{"num_attention_heads": 2, "qk_norm": false, "parallel_block": false, "extras": ["some layers without attention", "local attention windows", "gated attention", "capped logits"], "lr_mult_up": 0.613, "beta1": 0.95, "doc_mask": true, "train_tokens": 105000000}
Each number is 200 + 40 x the weight over its row's rms, rounded and kept within 0 to 999. Layers, rows and columns count from 0. The size before them is the row's rms in percent of the matrix's.

# q: layer 9 attention query, 64x64, rms 0.146, rows 0-31, columns 0-63
# k: layer 9 attention key, 64x64, rms 0.151, rows 0-31, columns 0-63
# v: layer 9 attention value, 64x64, rms 0.209, rows 0-20, columns 0-63
# o: layer 9 attention output (transposed), 64x64, rms 0.184, rows 0-19, columns 0-63
q0,037,119,214,176,105,187,194,183,262,214,205,287,232,166,217,225,188,219,220,259,186,249,217,246,136,159,207,202,160,249,150,225,201,195,256,158,138,177,213,220,222,200,226,230,233,263,259,200,200,125,211,263,259,167,266,226,208,181,198,256,190,229,170,178,253
k0,041,309,199,180,256,256,177,191,113,155,187,248,121,196,194,119,203,242,231,162,194,143,208,228,188,200,211,175,190,152,207,221,247,213,219,190,279,237,186,225,173,221,244,218,138,129,133,218,135,185,224,181,204,172,216,225,297,184,197,184,220,213,204,206,177
q1,052,170,183,133,142,212,215,220,282,240,220,163,134,239,217,162,162,150,239,232,170,214,158,163,182,259,184,181,271,220,232,242,214,255,284,267,146,225,220,225,188,169,154,209,291,193,223,202,172,183,153,207,169,250,249,231,185,195,232,216,179,241,175,126,185
k1,036,133,171,152,274,222,189,184,260,236,227,268,237,219,258,235,227,219,172,228,238,244,207,237,206,172,211,238,205,180,218,78,134,219,204,179,155,197,251,226,245,185,213,173,156,251,232,135,231,238,220,250,207,148,158,166,187,270,204,160,181,158,182,231,153
q2,056,237,221,305,225,188,127,236,110,222,216,271,200,172,157,281,245,260,172,148,232,181,284,240,217,158,222,184,199,190,233,188,208,193,134,163,233,171,173,231,133,202,241,204,161,201,169,201,215,216,181,177,242,156,177,168,215,206,219,201,177,131,223,266,208
k2,052,249,253,151,199,153,228,186,202,208,174,188,179,167,207,168,100,157,231,251,183,167,136,146,226,222,196,210,249,250,195,274,216,190,294,275,224,184,255,147,222,180,178,224,240,176,154,203,180,195,188,188,163,218,262,264,217,149,145,181,265,255,206,189,169
q3,045,301,243,156,188,181,246,182,266,257,159,162,130,213,220,209,181,104,198,175,154,236,157,224,213,211,194,211,180,197,267,249,240,217,155,216,197,172,183,217,206,236,181,176,193,166,215,198,284,181,203,218,164,273,251,182,188,106,221,235,170,270,220,231,170
k3,049,218,162,218,220,226,90,206,93,161,211,251,151,201,179,146,248,255,174,193,195,164,213,217,151,220,236,191,235,181,194,200,195,212,193,191,213,262,184,259,201,146,191,211,242,224,166,178,153,230,267,196,294,208,195,160,202,288,253,163,218,120,204,213,214
q4,051,267,265,282,257,188,179,227,101,220,201,211,193,190,145,261,229,192,224,190,223,192,221,179,136,175,195,195,169,156,171,146,216,193,81,166,204,198,219,200,155,195,213,177,168,190,119,242,242,267,225,132,208,218,190,200,173,194,157,157,158,147,214,218,169
k4,050,239,161,198,161,209,114,196,86,128,149,182,152,229,208,190,224,233,211,176,227,180,151,265,202,232,219,219,222,199,284,198,193,232,171,127,246,176,108,268,195,235,166,155,167,206,214,184,210,228,201,163,229,202,245,177,206,160,234,173,267,161,226,237,185
q5,049,170,221,138,137,186,211,120,252,178,190,207,272,181,231,199,144,182,165,298,165,184,156,247,237,238,183,192,165,213,211,230,211,165,252,212,180,207,275,174,243,217,185,222,175,224,251,183,174,129,212,280,226,180,277,192,174,162,118,245,207,223,219,159,211
k5,054,148,157,182,185,256,282,200,245,256,186,208,171,231,200,184,211,187,226,126,263,218,216,131,192,186,175,220,130,180,155,102,199,215,131,191,236,188,220,157,279,273,222,223,172,219,205,189,197,221,205,151,233,161,111,209,222,206,177,250,140,200,221,180,157
q6,049,215,150,178,236,227,202,256,239,204,245,245,175,253,136,214,221,199,191,152,176,185,247,205,207,177,179,150,245,166,268,193,203,211,221,224,205,191,150,268,158,161,168,205,221,218,123,187,174,209,236,168,157,223,189,254,247,195,347,156,138,216,204,269,169
k6,055,221,164,217,238,197,162,198,123,153,170,178,162,191,216,229,242,252,182,179,151,198,190,242,195,189,248,163,265,244,293,214,222,207,139,158,165,242,122,239,124,184,186,191,204,212,198,158,223,228,194,179,309,240,197,168,218,191,266,155,261,169,229,261,201
q7,055,255,236,290,261,210,215,246,151,224,175,134,182,231,178,204,245,233,250,141,277,186,226,174,143,254,227,175,195,157,162,157,181,233,121,192,260,188,176,168,178,231,235,174,176,185,195,248,242,283,208,137,190,257,136,187,185,212,136,208,184,197,209,211,203
k7,057,210,177,169,244,145,184,222,104,205,237,146,174,277,170,175,249,165,192,158,274,209,230,209,208,164,253,209,202,158,355,196,226,230,193,182,189,183,171,208,220,242,180,156,145,191,198,260,216,173,195,139,144,201,196,224,263,164,230,159,217,213,186,205,192
q8,072,222,173,127,155,193,229,172,284,197,162,221,211,169,211,178,134,191,194,196,117,177,204,201,231,199,170,119,219,231,245,247,222,175,323,254,160,188,198,210,153,177,182,234,277,217,211,159,146,136,196,261,149,204,220,234,214,142,237,238,226,203,217,218,207
k8,045,239,264,213,232,140,225,188,160,177,174,171,261,204,247,275,140,228,205,230,154,192,197,234,210,133,202,153,214,263,205,139,208,259,193,144,163,213,193,141,200,216,251,215,242,287,205,245,163,238,141,213,233,190,241,150,154,223,229,115,244,180,233,192,207
q9,057,177,166,257,245,186,212,265,175,236,288,186,192,188,175,184,215,155,202,201,290,188,215,193,168,238,247,284,196,126,220,154,157,190,219,212,265,224,164,247,171,196,185,181,145,162,195,247,199,241,209,101,212,175,119,242,244,137,224,177,175,203,190,198,250
k9,078,252,228,142,239,137,236,221,106,223,140,141,114,225,205,208,240,195,232,170,231,216,215,207,177,163,228,170,266,170,309,168,171,253,170,170,183,227,153,214,220,220,209,141,154,202,213,232,261,239,207,173,172,244,192,206,236,178,250,142,257,218,204,213,194
q10,091,232,262,174,153,188,220,162,268,208,148,181,283,159,224,205,158,249,198,192,97,162,192,155,202,191,141,119,211,281,162,223,248,205,265,203,169,214,215,189,190,188,227,236,305,217,217,170,177,154,182,238,154,238,215,214,192,200,228,187,252,168,224,194,153
k10,077,142,181,214,147,248,192,179,252,160,253,204,267,177,223,224,153,210,162,243,169,179,202,260,205,202,185,214,140,220,97,238,229,164,248,235,180,193,265,171,193,180,187,247,252,230,232,166,137,198,206,242,201,180,211,184,156,199,94,288,189,205,191,156,255
q11,052,180,138,164,256,210,206,172,146,242,232,197,192,157,225,176,109,112,211,242,148,232,169,235,194,202,221,262,180,165,237,235,209,176,286,224,170,197,189,194,167,177,183,196,219,186,277,145,178,150,175,214,206,147,208,187,201,104,255,283,171,221,183,172,243
k11,066,229,257,299,237,198,224,164,140,176,213,163,253,204,221,236,134,207,197,155,157,196,224,237,183,152,189,190,160,193,107,164,208,191,205,139,211,116,171,186,177,193,255,250,247,257,194,201,156,184,197,216,250,249,233,131,139,213,259,211,247,181,233,248,210
q12,078,139,214,232,211,228,205,223,185,201,166,194,257,228,154,187,270,241,211,234,297,205,168,179,135,247,223,205,209,209,158,155,105,224,144,141,230,293,211,216,212,223,192,118,182,216,149,232,142,229,218,142,268,215,186,222,251,223,213,194,184,240,171,179,174
k12,097,189,253,217,217,167,211,246,169,243,162,198,114,219,178,234,253,175,189,132,258,207,240,196,220,160,235,146,255,115,245,169,135,216,185,233,265,183,175,195,177,225,186,151,115,188,227,226,240,207,244,159,195,188,133,186,220,199,293,142,255,214,196,203,184
q13,081,202,236,265,275,190,151,197,96,202,229,116,315,211,240,147,184,208,235,204,200,178,123,150,151,178,196,235,149,210,176,181,186,269,198,128,245,211,234,140,232,190,190,175,213,221,208,217,245,254,234,206,249,172,186,183,166,197,181,214,157,200,190,170,216
k13,067,191,105,174,182,258,187,131,289,150,163,264,256,218,220,182,211,153,239,195,201,184,186,161,208,212,214,157,200,197,130,208,226,173,246,201,159,217,235,271,133,153,156,220,220,189,184,156,169,143,173,263,239,159,266,205,180,233,162,250,138,209,181,216,168
q14,093,228,185,203,275,202,220,196,148,199,141,199,212,210,237,169,211,140,232,258,145,224,151,224,216,204,167,222,161,207,239,258,201,238,155,209,211,202,197,139,218,178,140,160,164,254,316,237,211,182,137,219,176,182,289,202,175,167,149,233,160,241,155,175,278
k14,087,164,169,117,245,244,199,228,211,243,187,185,238,217,219,190,187,239,160,270,215,208,205,210,192,166,175,209,193,239,311,287,139,225,160,213,153,246,230,86,183,239,265,191,165,193,195,218,201,245,199,176,140,150,224,194,255,196,135,185,213,191,221,157,177
q15,095,131,234,159,275,230,234,172,117,228,193,216,253,219,181,257,216,186,244,233,144,217,154,183,172,273,145,211,246,208,178,144,178,245,271,195,202,262,231,162,156,260,155,154,213,231,246,219,132,179,195,202,202,179,247,169,217,189,221,284,201,223,159,228,178
k15,108,167,198,208,224,216,208,170,182,163,194,125,237,200,242,191,212,204,255,257,256,239,186,188,148,215,224,228,236,211,207,173,228,216,235,100,238,321,240,136,150,115,160,195,191,230,220,188,162,186,164,199,167,168,284,209,173,204,177,239,153,262,218,230,156
q16,100,228,121,174,178,236,201,134,186,188,173,226,224,187,187,162,183,167,248,136,192,157,215,151,230,194,247,185,160,211,189,214,151,191,252,187,227,154,144,236,207,247,204,178,200,180,198,167,282,283,196,146,249,251,209,160,182,116,292,256,178,189,276,235,188
k16,104,251,216,136,152,120,242,208,208,186,205,202,198,268,239,192,182,175,247,176,214,149,210,225,293,228,247,203,196,186,243,216,187,184,157,209,164,184,179,245,244,194,185,206,181,135,193,150,256,215,220,227,180,154,170,144,119,192,309,247,183,252,274,220,166
q17,134,169,171,171,150,208,182,193,216,190,198,178,189,170,133,257,213,208,239,236,226,177,202,261,251,190,216,228,201,127,278,207,275,215,276,247,118,201,187,188,239,216,190,228,191,169,204,218,284,154,248,168,154,108,204,188,182,146,220,238,220,140,182,173,273
k17,126,164,237,179,194,246,208,138,221,173,182,151,250,185,142,261,197,190,231,188,197,170,189,238,281,188,249,216,152,145,277,187,253,214,207,192,191,174,223,229,198,258,156,208,206,225,201,186,266,186,262,173,182,74,205,206,156,136,252,136,212,152,155,198,230
q18,101,178,185,188,153,157,186,232,226,191,215,236,176,167,152,282,226,164,169,165,94,277,267,263,251,177,254,160,250,255,195,204,190,213,218,229,245,149,177,179,184,250,194,163,134,136,217,199,243,203,182,244,231,194,152,151,183,178,271,181,231,205,212,231,248
k18,108,220,205,222,115,241,210,209,213,214,207,222,161,231,204,225,235,126,160,209,123,218,285,243,249,215,218,148,229,201,255,189,234,234,209,170,134,146,217,229,111,205,225,219,117,85,222,229,221,167,235,195,220,234,171,186,204,187,202,155,187,193,259,165,217
q19,105,239,141,260,256,199,154,229,160,280,192,186,221,148,243,227,181,271,196,197,213,165,213,158,227,185,193,152,205,156,220,195,207,191,196,196,196,112,149,149,219,161,263,293,186,213,122,154,197,221,177,252,143,213,239,178,213,198,306,209,183,185,191,164,228
k19,090,211,176,254,212,228,223,279,189,266,105,225,305,143,256,237,175,225,138,152,182,204,192,168,173,177,127,174,199,195,147,191,284,177,147,187,159,213,145,199,205,240,173,245,213,196,204,184,196,172,175,197,157,211,211,202,172,185,285,174,253,186,238,163,173
q20,112,216,164,166,245,211,253,203,228,248,123,179,276,138,190,183,133,155,181,213,263,247,171,207,183,204,149,243,187,174,202,188,245,119,216,185,215,175,186,159,184,182,236,204,272,211,177,206,192,166,163,225,112,155,279,186,224,161,288,250,209,221,145,206,209
k20,109,234,202,173,214,222,185,214,167,227,70,169,211,174,166,168,185,158,239,262,232,186,151,148,211,223,146,228,184,235,256,146,200,192,239,185,171,112,166,166,237,162,221,232,278,227,232,171,229,193,220,243,134,186,263,247,224,188,255,231,189,258,153,169,185
q21,097,181,177,233,169,263,226,195,191,141,273,223,194,273,239,179,147,182,152,309,151,211,199,121,228,188,223,184,158,187,150,198,142,233,236,206,279,255,242,208,240,188,186,160,168,184,242,135,134,198,195,234,210,226,151,166,242,170,202,209,247,220,207,223,154
k21,115,202,194,194,177,237,205,200,191,156,212,185,166,295,220,180,218,162,222,160,221,162,198,121,221,220,244,191,217,259,132,212,167,155,236,259,181,245,183,185,250,208,205,181,102,178,213,233,227,190,226,298,261,173,248,239,129,156,139,214,221,213,154,273,185
q22,102,215,129,170,256,215,228,229,196,236,155,198,269,151,200,167,170,183,245,158,101,189,244,237,251,242,207,225,249,182,254,211,136,237,181,169,221,171,159,274,193,220,165,237,284,199,164,206,228,196,192,179,229,144,146,202,244,197,190,225,183,254,103,179,223
k22,103,211,113,221,268,136,190,219,282,213,152,157,231,158,197,192,208,176,283,185,203,174,187,231,219,232,192,165,228,226,231,173,204,210,147,180,110,207,166,275,192,182,177,235,143,228,253,220,213,197,250,127,230,168,152,151,227,181,220,234,164,213,161,214,289
q23,106,184,230,190,263,204,222,252,185,237,162,154,227,186,164,208,249,214,198,232,167,203,271,183,212,173,175,158,236,192,235,213,232,219,260,177,276,217,241,129,137,191,172,134,177,235,167,208,195,165,272,98,220,223,188,233,149,233,289,152,215,140,154,165,192
k23,099,218,283,174,252,199,186,239,186,255,179,140,189,219,221,255,172,201,227,255,234,182,267,210,153,154,242,213,236,206,151,234,241,224,205,167,185,186,211,182,165,241,164,153,158,158,184,227,231,142,247,109,184,206,233,236,155,196,238,177,214,131,149,264,294
q24,118,193,232,295,212,222,154,179,192,169,188,198,258,164,92,86,154,239,213,219,232,148,196,173,189,205,148,222,182,174,148,195,233,174,165,233,187,185,228,252,203,206,195,293,203,227,223,130,193,253,193,233,163,107,222,254,199,225,218,203,215,200,215,230,217
k24,121,249,251,267,161,242,169,179,186,175,183,183,273,198,178,124,170,198,168,159,194,181,155,221,165,260,143,229,160,164,193,254,210,176,236,233,172,204,263,247,230,170,185,232,156,221,172,193,154,286,202,224,122,139,200,231,227,268,243,272,209,178,143,184,189
q25,099,217,164,142,194,253,119,239,144,206,165,132,254,160,237,247,171,187,248,272,160,238,269,157,244,194,250,179,200,234,141,208,172,172,221,160,140,242,181,146,219,155,220,167,216,231,207,162,233,214,170,284,212,249,228,196,177,241,197,240,240,229,246,222,163
k25,110,228,132,163,153,253,173,168,187,251,185,129,236,231,282,214,153,187,247,280,203,248,150,134,184,199,196,160,159,133,155,224,223,216,172,160,190,197,209,206,172,204,265,184,217,194,226,137,203,180,188,254,221,273,160,175,181,195,213,237,289,169,199,240,140
q26,108,168,247,193,181,193,253,208,195,151,169,218,185,258,180,152,169,199,167,162,134,210,242,196,204,300,174,206,164,169,188,159,155,136,252,309,196,244,220,246,197,159,201,292,133,216,234,147,237,223,192,162,143,190,181,132,189,228,185,192,172,196,236,246,185
k26,109,155,279,161,150,246,166,220,213,127,231,229,149,218,215,151,198,214,217,155,168,227,225,140,228,268,207,232,210,217,183,205,208,162,247,255,151,201,193,225,173,167,167,242,97,259,196,146,166,239,253,199,126,213,195,168,270,196,181,196,186,243,237,274,204
q27,098,248,231,242,223,201,265,209,175,304,172,196,227,194,160,300,188,209,286,187,161,221,251,146,220,160,115,208,241,188,189,188,178,209,203,167,191,165,162,216,189,162,188,176,241,139,196,131,223,216,246,214,99,205,212,169,207,197,215,177,217,146,218,251,149
k27,098,265,218,250,239,250,183,198,254,307,211,162,108,170,209,198,149,242,266,95,145,210,203,216,205,200,164,196,210,180,248,157,169,149,220,186,200,241,146,181,158,201,254,177,229,252,211,215,181,152,182,204,130,193,241,217,167,214,275,191,229,207,209,222,182
q28,091,184,225,236,246,221,260,274,233,169,184,211,201,244,175,148,197,283,184,185,258,243,183,158,141,218,174,157,189,165,100,150,159,236,224,234,190,199,211,212,214,241,249,185,207,202,164,270,200,245,136,252,183,236,192,177,214,297,199,234,190,165,202,152,131
k28,109,227,263,142,182,203,291,269,203,158,200,185,158,210,196,145,186,258,208,166,244,206,187,142,212,294,155,159,169,254,138,162,176,154,173,236,243,254,262,178,141,182,256,155,253,211,201,213,177,189,181,236,221,208,206,242,195,287,216,175,169,197,183,161,196
q29,099,168,293,190,216,272,200,126,238,110,224,195,182,199,229,214,154,253,254,236,183,239,243,179,164,192,238,204,219,169,219,200,254,175,210,208,210,132,236,181,261,194,173,252,143,138,247,243,238,208,194,197,185,151,212,137,162,200,201,139,282,146,169,200,200
k29,096,216,229,196,153,249,192,147,168,153,249,184,230,170,178,272,184,284,167,187,181,216,232,229,144,162,207,250,165,224,219,120,209,204,169,248,278,179,194,216,168,175,147,199,119,191,213,200,227,182,310,233,181,185,206,254,180,215,224,254,245,113,190,187,176
q30,105,141,238,177,179,170,223,245,241,162,201,184,210,171,167,213,232,162,245,197,168,183,163,249,140,206,263,272,161,164,282,169,108,217,199,207,208,228,265,239,218,223,170,237,187,263,199,202,162,278,255,230,211,151,214,255,200,148,140,179,151,152,191,156,231
k30,103,106,162,196,154,142,153,303,204,193,199,222,244,251,184,184,242,189,276,184,205,200,198,224,170,197,202,270,187,158,240,191,188,204,195,197,218,219,268,179,174,235,186,266,204,217,208,276,119,185,278,166,189,126,226,235,155,213,159,144,211,177,165,185,232
q31,094,237,192,245,194,201,201,175,177,206,114,174,273,169,268,191,208,206,248,187,215,183,218,315,241,206,158,204,116,195,212,218,185,171,154,219,142,183,247,170,231,193,228,155,214,141,188,191,226,197,242,166,265,262,184,170,174,122,302,160,207,210,217,211,168
k31,102,230,157,235,201,190,193,149,130,229,148,178,199,201,233,181,117,217,236,174,255,221,239,239,243,187,182,227,226,209,215,223,194,150,214,174,154,253,281,170,188,204,144,221,204,160,140,222,281,191,248,263,204,244,146,154,155,108,247,130,181,200,172,173,217
v0,079,165,183,148,221,148,218,212,207,209,247,156,233,180,215,178,175,213,234,142,288,184,224,261,173,194,222,166,132,157,299,170,161,186,235,163,164,186,168,234,163,289,263,180,230,179,240,146,183,103,215,193,168,228,153,239,207,210,185,225,209,253,187,161,249
o0,082,159,173,263,220,186,214,170,198,280,167,161,231,156,264,189,175,194,226,149,296,216,228,286,171,170,178,143,179,157,264,166,204,198,225,191,197,230,213,243,249,226,213,176,178,198,261,169,196,141,168,230,168,264,131,216,162,199,192,188,260,219,121,140,209
v1,082,175,170,263,194,224,205,137,213,219,181,197,219,249,244,193,172,169,192,296,176,204,228,172,224,141,165,218,200,199,260,157,183,134,236,255,305,181,241,188,140,214,181,115,197,223,203,218,214,176,96,159,218,236,169,160,188,205,182,204,124,170,216,204,256
o1,091,200,215,217,220,209,242,184,232,243,256,225,192,299,200,146,236,142,234,270,199,156,176,147,163,171,282,241,222,234,193,149,189,179,258,206,248,82,205,261,168,164,185,203,194,200,171,151,206,159,174,130,164,182,219,199,187,176,185,275,163,206,172,233,209
v2,077,212,211,180,259,165,216,193,222,223,151,160,221,159,263,127,197,263,142,197,130,250,228,139,202,196,249,230,170,194,160,166,157,171,217,164,228,182,191,161,247,145,203,171,193,200,242,312,233,271,174,176,236,111,176,201,227,157,271,170,179,216,199,219,208
o2,083,172,250,189,254,223,262,259,212,233,208,204,237,199,169,191,227,217,134,181,133,200,191,126,203,188,215,307,152,219,222,151,88,165,195,239,173,150,241,163,269,247,223,170,221,188,243,246,218,221,186,171,146,155,237,261,172,153,201,171,192,178,216,180,183
v3,074,173,177,201,259,219,172,170,220,167,203,219,165,153,234,196,214,170,205,157,190,305,232,186,213,137,211,236,123,244,193,175,143,220,235,130,182,219,242,100,260,223,202,173,135,215,219,147,211,202,160,227,230,159,135,187,230,285,253,207,188,186,233,233,245
o3,070,211,175,133,204,166,167,186,171,183,193,159,191,195,162,177,208,152,247,178,144,287,167,131,166,173,219,305,169,206,261,193,199,235,235,115,144,228,212,184,194,251,210,230,171,216,241,128,196,166,209,222,188,218,232,254,230,292,205,226,178,179,235,271,235
v4,072,240,177,152,287,228,233,186,176,233,166,146,172,218,199,158,231,123,252,197,176,177,205,210,173,110,202,169,148,209,213,240,188,196,202,213,223,190,169,271,194,225,160,193,209,217,198,181,147,286,306,242,195,221,193,264,204,224,165,145,115,210,259,191,168
o4,077,197,199,273,243,248,250,250,170,243,187,135,219,208,266,227,225,189,176,229,220,165,187,137,230,120,178,162,153,216,152,194,248,198,165,177,237,259,176,188,190,233,182,158,172,266,200,192,191,272,231,152,203,251,191,261,129,199,174,142,182,241,207,166,110
v5,068,151,135,197,221,277,189,198,168,166,245,232,203,285,166,237,180,203,143,161,203,152,284,186,136,228,229,203,241,134,189,229,216,188,110,221,182,186,240,209,228,156,234,88,256,194,264,209,216,198,215,255,218,199,187,174,167,223,208,173,156,204,163,222,231
o5,072,158,152,222,243,228,159,150,225,217,229,234,191,157,223,249,187,217,159,141,200,143,302,167,156,184,201,217,237,218,237,203,191,220,108,219,231,189,165,223,227,176,169,159,210,257,245,136,212,238,207,192,215,195,157,167,229,187,184,316,103,236,217,202,233
v6,076,185,225,171,218,112,265,148,258,227,196,229,209,238,183,226,179,173,111,233,251,155,181,210,145,222,158,246,216,171,139,159,242,167,229,262,206,200,218,174,147,249,188,171,181,198,196,211,239,265,243,239,165,128,151,205,226,212,139,201,201,223,232,297,196
o6,081,178,219,229,231,186,229,174,193,280,218,254,182,178,174,193,167,177,182,229,281,161,241,222,238,182,179,212,227,130,129,233,201,148,230,234,171,250,203,138,186,247,227,140,253,219,150,149,207,219,145,160,151,185,164,196,170,115,176,243,233,198,244,299,224
v7,080,126,176,205,163,173,169,278,98,154,256,195,168,113,178,209,132,185,190,236,181,170,149,300,245,188,162,202,170,226,184,250,195,127,222,159,242,202,142,212,205,189,169,184,186,185,257,222,234,185,261,211,231,190,186,193,210,234,181,189,253,209,260,188,234
o7,081,166,170,217,239,249,217,294,203,159,218,175,210,143,161,213,142,181,232,181,154,148,197,229,208,159,159,209,212,251,217,231,228,146,254,152,211,245,135,231,215,186,167,267,145,121,241,201,244,206,235,240,219,195,232,250,147,208,134,262,255,156,183,196,149
v8,078,329,168,206,190,227,119,304,193,149,167,236,190,144,156,203,260,177,227,244,225,143,227,206,205,178,190,197,220,211,178,197,259,158,211,199,219,250,238,218,179,211,193,210,208,213,264,188,161,142,211,211,164,157,206,149,225,183,141,179,154,133,260,224,161
o8,078,282,241,220,146,264,217,223,172,115,228,185,158,240,166,183,230,238,178,184,210,188,274,202,198,213,148,197,221,246,185,165,147,163,231,226,208,269,269,220,109,203,179,161,136,161,248,204,228,155,247,203,275,161,190,176,253,212,147,200,154,171,203,197,173
v9,071,180,214,209,200,159,163,237,238,176,214,206,233,167,241,270,165,213,259,173,196,138,204,235,134,215,273,148,131,228,225,290,244,192,232,270,195,164,174,166,217,121,261,191,156,212,189,204,202,203,153,220,141,197,246,263,227,143,231,220,180,194,270,170,238
o9,089,121,201,188,150,93,217,220,166,139,172,232,241,200,246,246,160,218,188,179,197,224,262,171,149,254,174,242,196,284,225,215,229,185,238,244,188,224,161,159,189,159,182,256,190,170,211,205,184,175,212,263,206,299,240,209,237,177,135,149,185,192,247,154,177
v10,075,237,221,187,171,222,152,282,192,197,188,89,110,249,258,200,154,178,194,160,194,159,231,194,186,203,159,194,194,186,206,214,233,293,257,186,202,182,201,189,267,249,174,225,188,232,147,277,254,215,150,168,204,185,239,176,197,212,164,268,162,267,171,171,205
o10,075,242,218,214,212,166,231,233,182,116,158,128,178,162,260,196,168,231,137,182,229,181,204,201,179,171,150,215,223,235,206,216,202,286,247,195,181,217,237,183,291,200,145,233,240,196,148,259,179,130,208,166,192,253,203,131,272,178,157,268,159,226,168,189,238
v11,079,194,220,212,179,157,249,239,248,268,169,142,216,198,212,200,234,301,220,178,186,216,245,246,177,200,244,272,199,145,225,186,153,264,267,202,180,180,207,171,162,175,176,157,177,206,320,187,193,212,216,180,181,244,220,138,194,209,105,235,217,216,171,166,144
o11,091,225,128,169,181,190,217,241,182,269,150,187,204,180,256,153,190,320,264,188,132,220,176,228,136,203,230,208,149,148,150,152,283,223,245,189,208,196,267,199,176,129,188,133,164,213,243,194,251,186,212,248,171,247,216,165,184,215,200,185,225,194,196,222,208
v12,082,154,173,224,178,240,164,176,215,220,166,120,227,157,196,104,249,205,169,161,256,172,166,188,269,172,221,263,260,242,254,200,195,241,197,254,225,161,198,215,219,80,253,212,240,193,170,148,164,211,219,248,209,215,135,207,155,211,194,203,185,145,230,233,231
o12,070,170,178,259,132,266,187,183,166,193,142,147,286,252,188,180,269,143,164,230,183,163,202,170,244,186,242,149,207,241,209,191,184,237,178,243,219,186,216,219,201,136,291,224,176,173,220,133,211,229,178,249,222,205,170,200,155,233,231,225,241,88,215,181,200
v13,082,154,188,212,179,157,162,204,170,195,217,257,181,152,140,202,234,207,162,240,216,174,277,175,205,256,231,196,161,285,222,198,208,133,193,227,121,249,241,232,195,230,181,127,242,282,143,187,204,162,135,206,172,184,209,175,198,224,205,237,288,146,261,169,175
o13,091,216,200,228,212,177,256,189,198,213,138,171,168,156,149,271,214,186,212,216,286,195,255,174,264,275,178,133,169,210,242,233,219,149,175,203,209,203,125,223,94,186,236,193,200,225,217,207,204,173,134,230,208,146,234,176,230,225,252,283,199,168,193,146,154
v14,080,264,204,238,264,266,190,163,151,159,144,210,134,156,191,147,189,253,176,197,204,153,196,241,139,277,236,209,193,208,250,222,189,180,167,197,229,169,177,169,195,270,256,215,166,272,264,195,185,245,152,184,262,175,148,190,104,175,219,208,210,230,159,215,197
o14,081,161,192,228,230,259,254,232,131,152,140,254,183,167,180,139,228,227,103,214,216,246,210,197,112,239,207,262,230,212,255,203,279,181,144,176,234,171,247,231,194,212,192,196,164,145,202,111,205,189,220,203,232,216,232,241,183,157,238,166,173,248,171,209,183
v15,077,109,234,210,183,178,165,149,258,230,233,188,155,198,251,245,146,244,136,205,213,131,198,159,273,245,177,200,223,208,212,211,167,226,201,96,252,163,250,216,162,155,149,205,161,229,207,177,229,187,271,185,184,210,139,257,246,244,174,241,163,235,213,177,197
o15,078,127,210,193,234,213,162,180,252,230,240,175,210,251,205,236,98,183,168,260,204,169,199,152,284,214,196,213,178,164,228,285,214,252,238,168,170,162,254,162,223,191,202,113,172,244,212,207,208,160,222,138,167,177,243,204,209,225,195,192,255,126,133,232,219
v16,072,165,162,215,199,149,213,236,167,177,230,149,124,134,245,257,132,229,211,254,187,195,196,210,164,187,153,135,243,228,199,190,189,155,263,194,187,147,240,227,173,283,256,199,270,205,200,105,151,265,236,178,253,198,189,176,205,162,216,208,196,152,257,221,209
o16,077,205,176,200,174,205,232,154,185,111,181,177,199,175,239,269,152,204,207,185,273,165,213,217,179,140,205,192,177,235,192,156,230,151,222,224,201,129,205,173,229,240,160,258,228,191,245,146,229,224,282,294,216,164,247,208,110,166,203,232,267,168,237,205,143
v17,071,239,206,148,111,219,191,204,212,247,163,181,248,190,204,252,214,191,204,98,202,239,203,245,220,210,161,225,235,237,172,256,228,132,219,241,213,151,218,175,217,264,197,77,150,217,203,143,141,185,248,212,192,190,244,235,215,221,209,255,195,228,122,181,205
o17,078,193,208,287,188,214,114,227,221,283,162,232,168,217,162,200,235,184,244,119,190,232,224,209,218,265,158,142,207,183,202,217,162,164,287,232,248,168,208,188,239,177,197,189,220,234,212,131,104,198,221,160,134,158,189,224,235,225,252,170,220,224,159,215,160
v18,082,209,203,222,256,230,227,249,196,200,141,247,154,174,223,202,122,184,153,193,224,330,109,195,201,263,236,153,175,191,217,252,223,208,178,266,220,155,202,164,217,155,165,177,258,201,241,168,235,158,245,125,209,196,190,225,191,214,142,243,161,186,192,171,167
o18,087,197,263,186,152,272,193,263,213,219,171,276,150,200,212,159,219,157,179,247,204,226,187,256,187,246,251,121,173,230,230,252,113,214,205,211,223,137,175,139,222,159,147,170,176,213,230,170,188,206,225,139,161,175,173,247,150,238,187,289,194,244,223,190,172
v19,078,220,195,182,183,228,221,208,174,217,255,132,205,188,190,267,223,204,166,299,226,256,158,250,200,275,194,235,173,181,187,189,125,108,209,147,180,174,118,267,199,214,151,221,213,243,118,235,157,227,183,244,207,214,166,212,176,215,202,189,169,150,243,158,246
o19,081,216,221,204,173,299,177,177,251,227,196,249,212,170,163,245,206,197,181,352,224,235,245,233,212,195,158,193,140,182,194,169,256,128,206,173,172,205,188,256,226,190,123,261,220,165,144,211,164,208,190,194,145,207,212,164,192,179,218,223,184,193,184,111,214
v20,078,196,190,230,252,156,171,190,174,160,211,174,192,127,227,237,253,224,256,216,275,266,201,202,287,126,183,139,221,221,189,193,171,162,146,244,165,127,224,219,213,227,198,146,178,159,165,262,179,214,238,244,107,175,244,215,165,227,136,216,197,216,180,240,228